config.yaml
d_mlp: 256
rope_fraction: 0.5
attn_scale: 0.177
beta1: 0.93
dataset: "wikipedia_en"
Each number is 500 + 25 x the weight over its row's rms, rounded and kept within 0 to 999. Layers, rows and columns count from 0. Numbers have three digits each. The size before them is the row's rms in percent of the matrix's.

# layer 2 MLP down, 64x256, rms 0.0422, rows 0-63, columns 160-191
095:529515499477486545486536511504511511499518503509523524495479485498496536473505480495515524588569
118:497486530536478489516544491499486489499543503447452491484510518496520461488507533496487499528514
101:516532479491472529495470501506501496507452492504508487511492494527537526461497493514521501450488
081:465474531516524449507537504501488504494509500471543515464508508497548473472496519499462485482480
103:514478538487459524489536501502507505511532501488502500474465488498468500568495491500495513517528
103:498490464497468511504477497507481500497441502471525479508492504485526496488496494492503469489483
091:502491491493495458502524479494496508501502514497481450482527502522496535492506489499500495504494
084:489491453496489458499520510499513513505444498437529466534542498515494526507498505505494536514482
108:519493489482495509490550529491502496510444506514485502473489489500451562516492477493523520515471
092:521510481498519497497512511497508518507503512514498480487512497509472517491502488510511509478475
114:485504510504460494502422499494501484491526492464511498460489503489518485502497511486470499512499
092:516505492482528495495476497505503503510475496518503549547492494508442522486501478517484482484494
103:513475460489492520492516508502514494495555498494498465486467491480491533571490490511495482538537
099:508512525536516475516512492489503490498479516463480542508511517482510461521502523489490481486528
112:497502499471516522489509488502482491497460480595464516472494488497483483547496476495505510446517
092:510476496492534517499510507486503500488513500482494546546452499473428487505492489484495489453494
096:488491513490505514498498491504507486502555490471484492489488498485514557404495496502475498466497
107:469497436528515463511518495488485495503547491523496479480526512498512481551499516503503487481514
097:501515458488475486495454506499491497509566492496511501506494494515489478596506489499466497523520
094:527517517518498523512494492494509519502514516512513533511479513511502488496499509520513448525459
089:504512483502470507499528489497501492514475515559499475486533499502484520500495498506519477523578
102:483480548520498495514496484498517506497414499471496464542513515469498471422501515497486530509515
099:512491472489493494497489481502489518502454497499481485444487497521502542500503490501494501523545
114:471529506517487456506502514505501497488422505475501497528507507509483521452500512495510521492448
096:481505510499480490499469502496494508501504507446529458487522499506501555539500500494502522477453
091:487517494513547496505525489489513498498525503474483496493537505489481512503504498507486506562517
094:472514489513480499503531498504513498505542491484516527502518504492506517477493510503506456445434
097:521525547479550486488461497505509515507497511519504536504513487503499465510500485511518549506454
089:477504485509471523503520481508491506503466489474497481505530503502528517498502513493483459472518
099:485498487488472555497528509492505498491529511473505483543479497505454523499499483488502429496497
103:542524473493496492500482520497498497510481518538503536498448501513512511523509497485506438480459
095:489513505489489475497487495505499484487506480461483475469470497491495503476498488508482569503520
098:497535471496542548497473503496506512495486492430497489476465496498508501484496496513498527505492
092:506497480488504520489550496500499507507576495470513573524532489496514463523498487501525518462492
094:504472568480524524495483484500498499488525495542483508516475495486471512488496475492495482476496
090:512493492470510519490460506508487499505533526517503504471510489500478489457486475496482510546512
095:533513461479488491488552488499520511504511515492517486530509487516487489496504484498517474576467
098:534472534474523522486487501502511514499525502510518511517495485502468479585499476504520509495572
102:512507497495509505489484497504493510495521497502503515476478489507488459509502490506496533503531
093:473489511526524486508493487505483479492463492501481472479496509494551521463516533496507528522510
087:482513502507458481506474513502481481499541508525500479488510506497506555398495510506479524552550
116:483501472532519508516540502504501501498481493507512482521517517499502476438505527495472508494449
099:508515532478504481488496510496500509493429491518498533515499487507489480523489485502545465487536
104:478480559527501529515465479493487483488500489510479478492522516463509446515501528481481525526530
098:490457479501549463501501505502492504498431485479523502539482501470524491492507516494497547517531
125:495502505513471507514513485499490479495421502455511482520481515486516584487499510508500488476468
093:487515510516535495508532494496519499509534494449496461495515508491526524494503504493512499499474
116:496507478516488490504550505500493510507514495503475541490493505508475503486500506509497509461498
099:509488478464502519483451507502494499499499498483483523495486482511466525529495466497472491497552
086:524507503505470506501479505504526521509478517524506498551517501510520477465506504518507529506562
088:490518488485476537494475520500488490491564478561498509474484494509512479453497498506486547476427
112:500469485481494499492480524507515517511518505497504522504490491510499460526502490504522497455501
099:472484455507500497505466518510487516503516483484493455474491505497519496525503516498510479482443
106:465491523527491498510447493509503484499562509503498510495510511500514535541510529506495459540542
093:535501527495502468497503494497519488503514505572495507548494496523470516539497492502514491554538
110:499483511514492479509489492502476492492497496555483481453526509508539417523496514501506428454530
096:518470568499524487499551491505498497505421509533459511480534498471491487456500490497521492488487
095:509504486490515512494483528493492484491506488592522543502498494504494577526492489488498452513488
109:516514543499494487495529508516491521500588500493496450520506495531514436505500501499538561531492
104:488502525487510474491451505502520488495463502511518500514503491505527477474510502495487553481515
128:494543439526466486512512513503510503510514506489531530498539512505527437516502527501513515482440
096:542466545518532563512511479500523494512431510497504491530490513515505546479497513501498485497461
102:523497533494490478500501481493513502494526508528516512516485500506502481533502497500497522525523
104:472501491496535500493477500507487498494554491514513497490517492503521474504500503504499475500473